python train.py --num_key_value_heads=5 --head_dim=128 --intermediate_size=2560 --norm_eps=1e-05 --positions="rope" --rope_theta=6220.0 --rope_fraction=1.0 --qk_norm=true --init_std_o=0.00508 --lr_mult_o=1.5 --max_grad_norm=0.5 --warmup_steps=0 --max_seq_len=1024 --dataset="wikipedia_en"
Each number is 500 + 50 x the weight over its row's rms, rounded and kept within 0 to 999. Layers, rows and columns count from 0. Numbers have three digits each. The size before them is the row's rms in percent of the matrix's.

# layer 6 attention output, 640x640, rms 0.267, rows 214-427, columns 512-575
099:555453349518409461488528561492527414528524507559423561417613548493442428548515516398513561563549488449374516476515585506557489507453446549458529444489588597463607471564556425525466349476504493
104:417454590562455630473445546520472586421541515465536461534507621512474510657581506408431605498502512541440505481604500557552594487638435542496543491525399478538551473609484380479451497480554361
108:394440537563479521612411439501584530569395470495449516571517435585506428473470453417393545482469575536468428605525523439547457504426506532443510470420557414462473495474570450512414435603477556
095:517450457568553468480427472611438466453520357481482514509449387466529487489516486380503597545556489524394582581575596445561565497428541527517533415513524472553490525461505595605499507495572519
106:394544626498504457520566471546555524481526515561482543531525517552420349507550528541603497575528498460522415489511408454481453523494423481524489522503504538478546520492475520532474484447356499
092:513573491601557433516322501543564464461496588433472476567441520472523592535404473492581534433475596485348603408511465489614523488463417461519528593439480448583549583484492583513504480353461508
102:455542593496499357389415514553396541440489497557448583470410500494360475499482532507360555662517485446564580400389541518548398571447495550617568594649526452494504494499508579516506586566486582
101:470416546572503453496553562508437453448552471476446402538411469641573470391489420561540436407580573405541522600385573470402479592534529622523560561570498588464494463571398435434590479516502550
108:416605392418547555515482471573502509449642477613613512523508366484499476497510520409543527491400406517491516539377571473478433524514496414492449511505532447503548517426400432465503532458534567
089:634438473550467417501491496510485468477496451515446479484565481483535415542503377420587568514547513501422560584463491452564474467535550517442536546436436444492469549497504456513466556443599424
099:511514419465529515462575536463568460478477474541443463539488416519359613444472436459483386513563405418548604458446436440495424487621470490568435532541508535425490592529409414521553569556488473
100:452447413502525476415492488533512374431509462531583493553412496468524525503481441507482412541547459591491440587486525461418519554461512490484485376512484546491550534488586518496508500498551457
096:516508506525422487569435515477429547443436580525466472578389413442502417414521444540524495518554518519503468584437443394521491413490466470439486503488477540501526534620619421508552497508507505
103:557498478536600645370506428526498524588472554525495475408474494430561481415431456504500515482470520546338520559479531439577501442433428354520617520531460614455516464531457616518513419484590376
098:433639511504554474542506574427437571552451558478550534439459655533496526514522587477468380548477556455515493507562483490428540501393395445493539509486634471593469572484518534505484495548554567
099:492555475478515433414510381481539557501572495530529548485466519425556504583469462527526470520490528536466441498499403421557501475438437570579568546474540537482452580458608518402481480611502480
094:496419473520485468457557505436662402641537546456498500506447483416532460524532531404459542536382595569565567524520508522382532472551457467617450474549433515553437435554546487416539426491451385
096:554542405513461399451502536593567486426436364385510548552395448531562386413482440511543501485490583401614436514546438572505551453578502508407444444525526572579615614516567491491602436534486503
104:436559506413531432459489418599499584437583462550512489511371412511551439497572465477420464627461493537448500580486593471542522519410365382501579539521517419547519411452405446548412567507384517
105:494511574462494518519482466490516576444437486606439491475535473666507501515487443436566416476537446587511491404415448451460456561454465584513472576437567514444429482514565511490428564480555471
100:514542490483555512418464456415463444428490475520574409512488524503602530510517514412454539555461485449497606475527484549554525465480504505535371531539543442446489526515528558450500570510524481
105:472513574565519461433545454459503459432531523532539419412493529488596618499536485445473481558537516436435552454418485466464555530497583571446407496482626423468550453486512497534465367503514401
097:550461469599410577466416452480408542506492591417479501529507482539498552484556592512460448487563529519401585567567385557463560607546483518409515475493569468423546502426514486467441430503465487
100:408550399461433531541560477513578435502477549494430394469445458493498521454589470588519450517430419425602457527525520520564498528510465536543488472439540530617412485501541541508568483581507492
100:548527545460523443496521471591560435567482403474409502459432540460502443469485454413471524585532493541578475427509597508461612478578523536514525554472490484348443562574610522500496567535588569
088:545471466500538490507405518547491459608530457445531488511389493446451556470511530542499486500515527426552561455536563467560478476561523514535516488553590459508471474489420531539496447511486429
103:555480470460484414500455415564416426451478545559486588460541547495453478577618453490507471576470547464526478467527471407494440501425513522503510527477506537482514441427498462484490569491371524
091:503425566495456566516631483478554454590502477588481466507558553466459509422521541575486490540551437550571428442464523541512415468569485441471475469500454529446495462426529532548549479553460572
098:508577455546449555581505467509496470540471456414479571569427548613488516447536534522487524540435490586485501498614474577530447530458516512568538555513443337572526492578595574560529477533504630
094:486470488470504472466514501501490551578525493454500484465531505560472468618518510495378400549416608454442398565492601524451575456478418493480564391425497449549458499478422528503520482516486498
103:580425414530501548547457454635531378500504592519438522481595539499566526490473522516517541417610461460386590476492541505456524491463563526460434499461422543485417537467652579505440556453547503
105:470531420486495531596417536518617392517587480517452486435467580550529463478419402482485567542535418515502523544406504420441430583526530424512548480397444570477580467502547425468542420485449511
097:466516449559542478498508399487479482501467422518419574544480455551409507462409517519581564548404349464524628557599467576472571470517459512567458472519550384444473494421460522449509565488493523
099:481432548441544558532522483582400494560441451463552588492619471474488541509497581586412534482462547436417481574452517444425492559541346497490506469483439501446560538413453515565504501573489526
105:520637518451549474418447485514525436447487524509554437466349504608441369625465424429556497434425481562573508458394474529488415569433481472434543568457602372573414497374562472455610482553497525
099:589386493499485538501492414413391495470592445466461528525564506502643520506517555424435479525476508463481535498463476489469519534553416599515449499483563477436495603480509406405541441451596513
100:498546425491400521532519455497519484544531530453484501429638522508509602527453547526503507443513449467501427496493432418630437529478408473518549484541458522529503455454616596473494530499520482
097:490472356590479549586393482495604527563477513490542499604496490446482355529402510442436512596436563441530503456483472453481478477483469515560510587518451492452583456542499565508463510421481424
099:594592408444322517565548569438487536498476445517412484500436466596483483384433462501352523541602490443486558578548588428574537579482443498507536484447455486633599453452407546540527476496424555
097:649477501510451521570611431511572443449460492460464531443446417507459533525510482517557330524437434474595488469444494430376475471570510424450509532575434540526426503501406488518579406502545621
098:579497509428454513513487452420514567524535441447559540563576592611537529547437465455603500494635508416622420461538486555348668576402645482509506550553533493413531465506467481472523604476479554
104:552431538473476615503579511380596467486452485438582413434493461505503535526465502402450430466547475542573478422432475521442391522549457546591493485414532477489515547536445517381586486555532520
109:535573496538529473449538398554541509400459472462484418473534529537503465470466507466552537399465519516437517546443543455496556540460416538592484452555472497379447601395553585539467477474572420
099:491545594526551511459515528543481512632546504492460537595488476436544478617527359555576429446506511464471496493590447408539524414561562440476446452485474453466467557523526487496463529572566500
101:468495507345505430563447509555538490461487501498570519562546446581527471574593496571447428495385564540580536533608526587443453524518478470488592505361482536463420475444466450486509434529386460
102:533428481423464528470469533491536425467508417506439486489515451558438532582422490556368518463531460525487524373403536545569520518524535416542417512590499505594439507384575446443440522430471417
100:471543484492518429670419501462462409463495545544500439516535565518596426483426544549423590551556425518440554532521497468579478540462477525456567360627448561519551564501634526557550604523414449
119:591516412521564336579497495541468457433473465490501557509514519608658550627545389433525461473589498426505460507467558428490520566460568501495519494561475525467490501504558396608477529491535487
101:474470508452385532432477471472509425588498464472489449417457432476511638419384528570525498532517485572585450509494516455451508422464549622485478501438468474484459575495556528605487684561411546
097:531559470518399504501445540354393529527446632547507417473480504510518475500596536482461534544654521484504545476537510418459553586483515497507409575534512530468548488517472482495479468418494393
095:489495396465550507525496455520503394444414450469512363567450490423477527507381409387502426414503469472537531430470450520490485539567519544615521448496444447403572474482538525480427567596473534
100:595467442426436474508393476617598525420547494471466533521426499501465413442542431472503465504559522518519496528408541420587516441563575343498408528467335531467607479539455477520505456543553533
091:487555484455425535472547577491484494423518508536525434442445493566522566563479410565491408526630558538547430478516495548505400577468562480445524609475536446473483458441485531571420440519531413
083:531490436514535474467540477465553457444440440410498449489505483561513381618483549498439481489584442478487437445446531567459498533513514469518489505526456455469508488596574505455412447520597610
103:540553604474467576545452483491369422474503453547545572512579436513464526447571369504522540589430453475523551396474568542458498487504569465547548543453493476499622494514544564505560515391487445
096:493467437545605507496459425527539525571494493554391496462463506543503534391513558480486578450511497459441482558459453586537509418493556524581599445499495407487475490493618455506477393472475481
097:515524480444491425592543549447386471543467542537511530522525424624530572529526362498427556447508424483491517487425570591521468435549480521379597572469552554620509473583519438494465473421494542
105:583489470474463528513481381564436487488426546461519438532564546491513527445502512429534497462469553596518483549400489432451488577492505437537461444494397518416414543424521493488613470574519431
097:528460515559483564536447531547474451472541470538434485473515438488418481448439461503565534502428434519435549601488556427570566528579489506415485536486501466513587505497601488430464563413486492
108:587388559538584522478475561421547485564428467511420440545445475453485498458406600521490539460586375507495403558366404608463521495455535512505546441447565501607490515532575521496563478463418497
101:448443474527430486593487565512563480467491441579484491425514474457540426515524443527395434483437512574507514503533650612508515388546503439381498572559487526472467450611534441529479572481536526
098:454518437454548503423418495631425526569582677467455467529491524604493507519516520496509612460547429484486434597493492469421551507477449475474542575549399622498562446572472491591532519487449626
097:508474539468555499498498569500481553484614512546441593541489468495454496488542492473513553473453497479499526449490557499568561390543489632506557545540476596542514434523568535475520512547482500
103:591519554478501508516528488518577476442539515503521436526435450389491516457474522348406467594548458514448457427488420477510469548494623575517464515492528402431399530499449461477534490590544571
102:438530509555494452637449533581472537485542490463523495562494492511523382374512500447437575375434528486574567461579411499477540495397525527478492514451493482539519487554547504605520584433490503
096:521510473619551486465464436439434572536477490484589611558488452611508470460491408534567498483553536519580507463524567511467484590538509531572435457443504501480488450471467516513474435521477577
099:482533555608505517543506549450523488466481525487480480484587524439518606491500550480450486476497375503537471480579531540419552471458476473501554444501469518572496517426539544418503570420523504
105:456622356486518507472547507470393521490469473560499524417490429442493416458459487525426583486428378425335503488569513530499448658670581620421498471522530516516495531500566525480622464550448525
098:475574497568441436563478524464503534470542429502512510452485508488548450505466459526535500483529513515566516533413545489623521460446472524567548545602448460469519523489468510508552472495462517
100:504421461521506429466533482414435419617492451543506412446478538468434587442570530410503340482497614442526594570489439570522420469411421401520482538391508577465458578480493484540533537524599470
096:504540579519561476470522582526529420535463518481516589496471532420473455407557365531496374541501580586451528529451442582500530567512530481534455563517553474499482492379460534445529478478564471
109:540417558466472574375502507512554469489436542560509463547549517363493524486552375451478488534496504497461463468508460440568486492499414411540434543445464567531468531486532489577556468431418470
085:584451492593552533542468504527514535482603484508468576501537518458430432500497551485424479542541511486563427542525477513491437534479476444505398471525498454575527546489509481539497529482539427
103:561576526553446516628443534525529470540482481545459529457530572480603444544511509383518515417617593548452476497503514413410555526559517573453615395517525533525624560524538521525517530497469509
108:326505476510489503521470475499514446614416375509520532573494486503523444419425501490459476542398512534556503401572501449575563501490446435478516566601455331545498488504366500511568475528445497
100:486514490547581496360585444480585432423401472452486587542546533456410508476561479541410576527387563551451679532413485563388570509448609502488498539450545491474491510469435481476451452509554400
105:398581509491447488524554452471542559480499506585493479391533493536446471476385570493499448474487463504580534462623476534524470436454476453512427479455498464521504380500448491611477442566554533
101:611536498498563456490550546503603585539477457459499504525463529451584380476524609622405520478526516500468453584492414393481521541399488576527558483554504594567401430384630530392486591508432390
100:355436485450481441518524507424510557585567545498516520475540455457427462525399473480429511477550510540419487535528614423568506479456407484516497506513458468586481453416448499460568412608533381
099:458467493656452525490456502590515576519561580521448487447490543491471502475479543429529557603579511544513572469513537558455553468542604570506491426525426517470441564502444528506553452476503547
102:511502517485421531529519563487439514430556522577531561549584453550497448414574463489472483528497471497544511478448431452508598446520484512537496387530481486515525536476597508430508486504544479
101:540461417498458512445489415393565663492551554510509531433516617450452548490488485467428587486562521475459551509523501549565539557468586515546458502489569537490511404468375530522483443427557514
101:463410476425515472513550475497507473505556517416530567589555427600533499477420409534440507531530484481548549441536467467473430495407428432605423540468512510495641495524474467506468563421603449
100:518440547536411463441619543486512454388489486494520507477574446458425504528421497485564519501437502410638498535447487424488414477566460413529547510479569628447480403480496527490512427566522476
098:411489416523457447396497487493356567454511554480508526550391454516414622474522329495542545514534484537561454426463395400384453560565464471470448461523390532473492526529535462514437477486493457
105:574530473590461538517521469470529510478511524608499507467458560450463473550563571536537499436551484408407524475492486584494478492502469477471432501431511449459311509459444461490458499470521413
102:580412472502520476518401531583649450383445517486380406444536390483506400478452513524521534402525584459446552594511476530387500509464443398439419575471470434409550517468448506458507564590403497
103:478451550441576463551534467399556484494434563463497573436482422540480558515531418576482495581519601487567341542558365561577470439533488490426492390618558493534509558571469515494446478446486363
100:519480411557459521519498474549489440536412461502389400573464530463591547573548520497528474516455481519496548551421599579491455597550498486485509352452517534486512510507527549485397518486477297
103:475485491495532497565542499439570527458467422495502530588518335426541552570545541456623506585492397476529495621427546541473523528517511482509542450512577427625490469573550527513505523499420467
090:522527558419499446455564384442480469487513456450514442475490574432414510534525459435545489543398517503525505541496359482419434478514424574629459496563511544516509458418346527455516497510383514
101:461573544488501562435529352506570516421415470472505458414588439492546581555486488452524564474522518486494456449416510483503474578512450475411380450435508512511566463463490496426514392486482437
092:412544463517511479489473505561466511589423548543466530536487653535552524392402496548484429522439530496494524547560452434516567471518549408396614509476557469514530385491544567486503505467556494
099:522516590567492561487518546468402441389462531505474468476500500558455470609456387495440594626478462545459473474511576425476529470602545489599459561492399497561467481626443527419504533447510533
110:560506522498472526463507496473495475528515497524485545447516487539470489566482526450475400536457462475562446481447512412403558481449495538504530514571441488493549434463519495519524455471535546
094:442438502449476555476543503531585519532439412469453446533520507577468469464384486525452539451465612484495462507499556499530531424507557500436482560467562402512430475455507510586541475553562529
096:545469516498495551498445470533408601531531648429496531420464462497517538421498463537497540461487533458575512492495434498558507495481560469560436427521494447578570541460594622499492475483533484
101:468594575567488519483361609473439526551473543452482497437540327505405507584548413526529445529439595519496419526519542463511412414508507563573504513524511639464454427452513525571473542527452468
094:507552495507439503521476472487392403462423501444436507454527478438522440441522594495473460529539551476562471469421532486507481409524417568471504466524549516409434439531345454494475482550433503
098:391524531432508571467539443532454541463491459432440472419455463461479524430461515496594540529510498489467442459543494465560554509427502445503456504453473480547491494439491473531508430558502507
094:580481505552497448539556527475580524475481460524478599513516513519486505466518398391511462438442508482551467477517433566410543614462514538444570431530531606474463467504454511504490459461498574
104:512457480570506491473496470462526486509576534458420472482496484574468411495425518520546464551527489442417501551472520453451494412452509462443438511481564533429572462522487456582612580512527455
097:513532509510462470575480580515450594557526457530514529450416462518493542478451566397495544511536532481467411456491540561557482422504555517444491488523559494476494552514496468537508546550417534
103:489493577586425386490574548509536442496498450482519542493532557567550568444473574463594481517448560572497522513446577418521527467480463554411511508542423490537498586441547489584458607571505541
103:538513508519461501523424464497442577521447612539471573567535470474513461565562542614478492450492455431401546466467446512484484492504462424500377422474540421526453601493537503624535561613532555
098:501434569462411493492485583450552380456490482570549596560469578459565529491492516547567490517565470515558428478360491472467501534546500509445475468512410468458513536546457339572490483466518511
101:549556461518546541356454507465406538564458570499556401442583468557555576479492488488457494467553496495346532426515496549555625500478469490489420520517409522537504523377544582520520408491486480
100:495506492428490592558555531482441471461531498484433585519443482554550444484550476558557451511491446423523445534578472426413356559468512438492470402594442518446567497455428476588503488498564444
100:501528544484585423559511482522486537559431505523431575509521553531458513595539472427632489426595570606522520660487538480454505492567473488613446509493410495440512469522633447434595530483543563
099:559456468514513553519558495478529569448461441489532480436475506379477544467496504542583483565469381479543566423460470459577507507417554445456457457539435508476490440468473559493454515644476457
106:473551576502394411417513521447509557498628441456637607475426555424481460530581574567474483380522573409577545543576464374538462484567504520485516494520462533580468423505464547530524532476555495
099:489502588578473569484436618480572529521597541554488517491471492516470510536490443516482498455503618596512594558435525461531463479457581525475438467415496546487542535419482502504358523490470480
101:423487521548586472432522435434430520462508631576545448511525470458456491486462515555420572384512552519516431471467374454460485514512558412542388528505486564355513506526473533506493338492465504
107:453498485483506465540477491459497421587478468506536544539550382491487480511520461453514483546445537460455433502491477519459530426505471445513531567484487545468476385493526454439583513494481544
097:454474399453545546510490444498495519573550631529383508531494440518444475509510577555443400550474585456456362510516504522534490512415520532494514510552614500605458566483468504483551477476444480
106:473443504526475516503490503499523376477555506421477433544437564510573586550585492480429484371563516485498479506528504485516539537517555599464506459502575528584420538576541478528524570526608667
101:422574456538575435574414494586509500468584489491551569467458544502521503562562489438533460592554496565414464443481445481365541551495536577397593494459494477463505511472470529520587546516613478
095:449464567515485528548505531511515381507468522461561513492499418469445558472476474455540485428543478472498517510554435572476526555526469598607474429430559491522447539510476518408505426579428428
100:494448438481527534489413466480578525435476497549467459572523573508523449440392525442422497505491526526479461447452403459512526531503578422529522500449458502527393544618449480455436579540488476
103:495491503498542526425563488598540395524485394509490558491574544521468507446521557478563413501595446487582485491435429547531535551573610485550432564457547435512616533422536450528508554587490461
110:438462622479476478576620566595412445548529556404440537605401479440541569583466361458522595471499478619483529475565509420412565404475578455410537440575456494407529515516518512576419515520527556
103:481539466423480497481512546480462523508414480464511524503436490547495545563578558516502540492501526521614523459504436412567526386526503505540473484539510457460493452508523520577477449493398453
103:574490538545548575508419637461497488438537567427531572507540583514481502526538419460416547498471452478556438558530443536485620511445521502531489517517449512528464495438526486369544477586485498
096:462441428585620579536490605523429431516444469450524462385468469432537564507501477475584569516533534572494520469466585510520445461445508525580459604551580524504547529536525496498552543384512646
101:525413455565447529464601658569485528553448545385445519549526419522540483458550470534506581465553481465497465444459623533472512502527603504400497418574429505447414471577619424596549498498544592
102:495445402449581461473553527442537475449539570508517608402562520470473512526415488574591325551549589450527418504570533512448464518456363428592354517447545471466510474474510491519475591471521419
100:477514583483401622488515516522472636500506546503403543566501469498461463470438496460439472478461473503526517522473486403519535485571594457513501519531552471499535493554444481561533513523458530
099:413427331471506591533557522508516559431537507511471533514536404448408528481467486505538431351382562479594576508640600541588458506559571494534527507635538522465485352457466551503502502510610573
099:414419580521556473448477430582448582540542524511442528499508548532519491548420613486590419479478621543476612489535442597472596562424526467529478653543586496423401422467490600481524487551456519
104:491450464604606503501460503561501555549523535524519549566556443490491567460582540442579526466495569452442502454511452533463463475459338458521526473614511532523418578495419592512456524515528500
100:532493508374534408532541367579397501372463486454545505474508454506574472504598557486532539465515492421443483511574547446494482546447437378480620425489524540443587485474371533508538518435477489
092:455503549393445486473496602606583556401601568543532611479522531455444451467498459428457463527404601518599549569556407503531479460560659516433478403475596484621557466573621526425517508515561475
097:561405451483469538513492532380486358607491521530492448570567437510417524452560512499459594498508561503546507469406581418518667511536424433482472446532444446507472447408519477467501548531437545
094:522469598453510420490508408413438501562556571486413469502543476435416431393473508430457527574505573458404530572470472592593387523537546507515498345361429574581450475448613474511433552491416547
097:607422362389517426482466539514422500525486475502503465449393590630530531539543416408518560499467498455577522538496505435572510576495602417440518402525428478559445630559544520470509595513525505
101:511403446491475513425515478585604551560579531561508572491371444489359443465605453365446549546525466524527475444385563437576450509490492496549405550467521488467386558471580466539531528503500535
099:530531549480467570500439447527417474500549469473487528549521621481504590556559387496550467495548647411542585593529575438560419502598549548455509626532534561392552479692489566406490458517543534
096:433531419548509632549539410587518532469536427538423525472525501513547488450522471514494556442461465389524534472442477594520597552548405447616511465470489497455485536458460503444522588474539490
103:536460564450664597565493421488491488491465427445548502541500484424518438505583598554489552507449422473585618492405509550529436453521413506660516541505540535515432543515491481410555493547495472
103:468564458542574460503672571582441584545520513461543466495542536510539440493486498535590481585484526534541427468458514535460558502490513703469579523524607487543529549523546528546452452494507590
104:489554456508522436477529494638391458516480530496518517536468515481572399525589474532411542462510459470492501529513551504519547508506491606471528487541475491492472520467443451413453509489536535
104:570656566503607511552514444428415552483503516430476481393542481604462531572464531507507525606446469539585563432540435529547529525530451508477583466569425509487498518468536490441500531474524492
102:450532517509556499539500518547552484510558433528488566516504537527439557514488485528512471509494447456441506465579506467491490516484503535497539570529472516373450468487472511639487536480511581
098:486416541488601407531614482586502473512519579531544444475587530532390513503487526496505561543512508408488486457462416510445507451544543510537499469451423598590492515585426573511570475479459470
105:424533389522565550510408457468459489552510478511586477496514499470457559510581431490509440569400500467605517446527467475556505472495507445508599513485486514455425573589502446494526515475442384
103:452475526552507379581535467535401512489524468522483497404419289412450548453543495479406411515443498515434611626527509467457461526478463590465527588517515481564459577397515464491584514523508506
094:445437475559532402460498414493512566416563435507553494513548438492518450455428487497460429389518458452594506480486479547461440457440451536399487480488442468549478456536673419419523440430433560
103:534559589523430498497513471489442467580441460540538504519448556498574456477445520504403530409554445434547506527469474517530458457653461424488467600505392572461498564498482420548444579480508412
096:515516575473447461402512434522465569506494487506613427562546467502568518581533531442459522481569501497450530545499457408546591491530584556411617496685454570469389625532507542538479503522397575
102:580534499541443498579519495543414547532518449537428494473449471424547465482557494503568507485416510510536490478529511391564483525478530598444465460445496481460464552489480528443554492305418501
099:505464482537436372518587539527471543474517592524485447473542412496548547536528513586574514416487511433542571427447479497498520569496483520630593401434478503448553512573449555463417398532455518
098:432572564524581531487560530534514547468502456527514564459575626526460417473474515563436464478434501565549584582488520524444484526449449360539490576552525484451462489554540544473392457455575472
101:600515564625480556493445379490505484461522424457393575438477402375486510511514503415482515528541504498510529402382510497481424460416488509516500498505539485484486474553538487568501530468598530
102:474470547540403477577506636494470548592567516549523476415392475554592512602538447452466419420460518574488481550467462394485450603581414530521547461644520473530475475459493561494487492646407576
101:404557575533535494511529455491578480491524483598580438474403466546412488418464583633488576465500491637477519538456423565474470457488453499486535424559578595543440527441465449516510447425431490
104:584597617477550464482512470530512557502453522502521629443442522501552483524544455421539512438493517522444570575575517383471478488569439490513471568488409525528542561524559464488517557537533479
098:413508505413521492502532528567512360574477500505537515509513425508496468470482514459514533471525617452482534482625720520518429492486431428556597431546488515518514503445479510431488566501534557
103:495404457578469505519464464567327488614443571524432415457529448668517479525524550370453426476577384531550489587437513583490536503479498493542516471448525436512434535459477423567536443469611555
097:556544448577486551461447427524493399490447513498490451521464590436498487509505423453426471569477477464464515463485507491543478505486491415598526531463492585523510511518487537499492578567498500
092:429575460454478442509548444479508517503528488533479521575558461416483607450509567485472551520503413475486478581521545554427434510468548440541479535470444518449535499501508487520474505498547575
098:500485477494440465465379485470504548551550629625499412477438399449590490547477542477465466502514493458505395518464408522491581513451454579499450459545513555582531639554458454543573558576477542
104:489486475596538537509554511498478575480359511455424511521485443502535452577475634516571480547417563500412601503423332522546568581468490592548457485566464518547452547544548537517489487533557480
094:429402567406490506497597421495563495475434501493545455451482520532493421541419533495546492535480566527541562569560422533450510474509509482494527536442455413550436484466529529429528480472490458
103:481613543421471460517547522567493463514474478495411527480427484385576542431479512417551655523519552471436487510572589439469595518425494467496511468470551522490478505522508545522423514496472500
104:513517520461506518465566462486492549492446498450524561451525467571624596514526451480429479521557503443575480502444476543564500468551500493533463478477460444587449392476494520498441533474481375
092:481570503523508505516485484567436598528453398488481537547461481532460493429493436545535566489439515434514420525595431422539543494443490488492470546483432546479572503495570506564543568512515480
099:459522519503457447512569528437440539519547534505547498398460535512460584589522514532492552413539504589542412494559567529489542560463555495504457486537507573537505612513502561485451478369499497
101:576475546559472556506521480556395468539525523465488474522433483492471505538562415488512499559522435436528493504450558436522427521447527495531410449496475514464438498569528490540429479432488479
097:522526468456435516398460522492507540540479500493481416396471447514404388574555499451416441559432521504471569547515488509432493395451349452479436506483438550480602485455513475412516388576595456
096:487505412562540582448626445456550500440425565474507493521474470471464542489492455507524523464603510535521457525536448508456462527534415587536441422514488546489500505540537575437421482578455534
103:444409489498538440521519615482549637500397532458490517474474504512540514479449481570502519500469497546519545482471518524449547503555529519469548564439497479520522488468492584363529485510525511
099:455551547499559521454573440568526432574535507486419464489431465579431563501533541500496520518445473525548480539532477364515469586425505585506403513459473533449556599394425468531433436372493555
086:469486516611523600422562501643505541399542515537429435594466580466592567503504508466435470445513473421386501401525530470509522491424377576631562472480473458496498516400465573557539552610538500
095:506471507555502490464535448457553442574496441541511524431449488432417454568490491480528535516430459509530476451451528420528541553482511524526474496459475377485500492455557499437498467503550445
100:429618556417632629481458467490586446528469412523543410509449472519458463552539589534514501527461521496534498431580392516542484538553553496520483531509448638473594442490406560380529471534447456
103:519514539518380471486562434527420466529568410499431573447551608416362507529512481567626405436506497447461484493486513525578486515529521612496436523508438378448533490476485481499511475522512488
107:659567545534521421583529516470541428527505532528492537639511519469507467446377489582536494496479505517415491584551634393397470492361501424503506525474498528433494526493530489536467466469420460
103:443526472479455501490608565464523489438628545522469469536507414573605531502514392391507445413498553485416490558565481557420434502389456427490576577574484524490446577534452488577518476452556522
095:556494497497526509492531397540439571443508473466520461569535502403433499586495503430412486568389465519519571551541529555402422479502564444397540441554505498444509552565483455542413543454447517
104:498496401596443443386498431479534478417468542416384502530484506459465541572477496485564559414641560488548558404529522439438448536456549516533486526466455517460475540472492360542396551473510554
102:511503436532630610624591516442506494427455402585455507488626483448386468467510466554394484504532420500479439510503376363452455515493465499453439415548512631577447450478447490428599450533438546
098:442476531474482539573335576596460401513511504657463395459516502533474531461522510524493657566472514505436499497420534499540482444477536386441521537520394541498541483485503517522556476478511546
099:495656453486544568423512492542526534466513548576502583480560511462560585524399448560568508507511414459495457503442439538433439425513521392576500460451524467440486370391510435495465426599530515
106:492508519711478543461487519519580484549601447442479578480549554459475535446564512426579539455454375483516494542352443515481507512527431505474517352527454510451509501606472384514573480473489598
093:554476554478393460573591417441550509446398500468531541449559495456368485619401511547534572514481465492543495342531476564507447484431529554448416551583555616502528543522391475459512515566579465
091:294473525615476477451480453397512464481537512488437466536601434416522462471545467509463477568533481536438442529486446525468462590471502504545521505568381571573426539433539549523464465524518475
102:424518516468426521518514415493558442392527483431450361477633550488386457614531591572534477504474589500531506519500369525634517531500436500502535550541477501479540535384452420596581537498524502
098:517409556517472527521484493509479448394564526518548493518502491511536517532430489531484519498507449453497507457470521487467616490466640548499326458452439445472425474554513478539439449376517527
098:459511506498660619423511564540484492504593482501444475500542559479535559587468536604498573500416487462412469445494462361493378443495535462466526509465557552498478508484525538440572474473332393
101:470600573504583441472550439444482546553576503464516543595505482539459492482496577453519459581520549493513465500466309475477542507505451438492520396536506517464464498474438537485499551475445448
102:565413486462423541454523539503427448504413600429524565461505317537418479566511500579474471447499423496507402517364490609646643478514376539566509460579597565469468437485508588479570596540550427
105:503530504579513488445478423593564432526542460545464573551444506491514508576441407411527504624427528478568565450437469402576359487489633537585491583414378502472375410473519469587582471574561529
106:488494529497461540445538528427501584455512423525409471444537466512496474658492540584415542439503465351480543508568406459484502459440475496507456531522434563532524473531523498488522442495550485
102:538519481572388536484451385545613489389513453425491365523578527474591478482571418576485467448589480574514536542570562528468552445496520507470513479534575532516554501491569515470542377514500456
091:347511463424460554439393370592396565529529465544477512479478468475448609457365412411484497598533570524460500500443503414538581586543509541530568419548362571511484576465475474471505418550559467
099:443519537544500611504605554474455552503511385531568472387511445455437442456471521461548470439462552450436492491527432366532522457552444461486584569509541580438612524447496546510426587506568447
102:526447434499467392620586577510531427458486546509522498511480543522615463439475498509482589520447548452516369385435560493474522453485564475422440517531452506473519583488593490542476567525519488
098:562470514453569516514483460525545487504459569505515476507484528517595509478487533501449458533460584520558541456374578586503449445539564472511574441479471501552463554492648427520525463527586554
097:468407441482533446514571492523418470491484515639381521554557491488468546500409522497537489538462453429534480580539450438502468569498496472436410559527511444483505587393542556591560604548452463
102:487466568537425482566378520545538496561472510538465484534486417467413467435428460465503474460477514539509334498495625464535462460371550465502476485542518373507441545442557541483506445504493464
098:505528507517465486575540415482480422422437519507466455473487531531561494500522554564569472522527604524536514488450560402529524529575577432490501563526480503484542504518542428566431550523525564
097:460570438500513594413471469592423486511617464573499563515478560525522410484497470566488409499518477546495505511557550511589569501541415474599426572623639613425489520515393477456431494483555504
099:456413583505471432480506472512503442530578519603523488544379420378483521551533460449529533467653582471541537530573480469491484479518554514524520464586529458499484555504449452589391492560426468
103:533454462531519484678492579393663491538543623504537489470436497532431529496454548504412474427512539418473579451561498470541457509519540442492482516476600445561468423573461555487446470493513498
095:451408490521500594526572587480482449492550526552530554597379517404466537586489465472438562543588470487417537508435660566478401518506508473546620500425484559468451486536552415482410406508563525
091:530566635459415517533503450455535548453505540500474506523480477522547431518518559501509499533516526468535550454499572534563485442553492652474482431463443440452519405515607580475502494554490486
093:489430578494472456502587437501574432453529539394525381418671499489376505522636476600545532489437439370551381564516402489470442490477484481479500552481596524532460597474414417476544513501568496
095:520573480595540537443410384466545483483511505505622396593542466430392579565526436542419480460446523450359453518530439452485616567507523532612444496504448493531546506500467593510454501523564556
102:415593581477448542484455513527534609520561475340569528529619563431551445582525543604544363405501505587389528563393484438470437481508431578436505472530555552470434418430516524593499559542468549
104:427516483453406506474415519556486496463423392503547436409626534520571460601502542452464536531443469538544570445448532336565516518453449474578508469494499508408434576498465540525472530537460581
104:410449454419435460520494442506602512355600487521621492428548532515481388484505444615459491479520592456446457602495528607480611482601421547396523372418540476454453560501408616491550518506432491
101:528431426430482447525495526458556506532456622451537462427576453523500571444471568518556555457475381475517436497458487557559439530541528489627553392506461496512558507451584436483525508489530547
095:542539486470419530557557513558497534505462469523461593509423567487552387520644575500474577500547464417344653548495501546518454580512485376461480528580386549526419498612550543510462503381464454
098:532589506478470487394443618537468487527463505475606389504559441552521436412491414500539504486584467567489540461455486619505560486438482473485472571498532461545465510513489481451479550511501475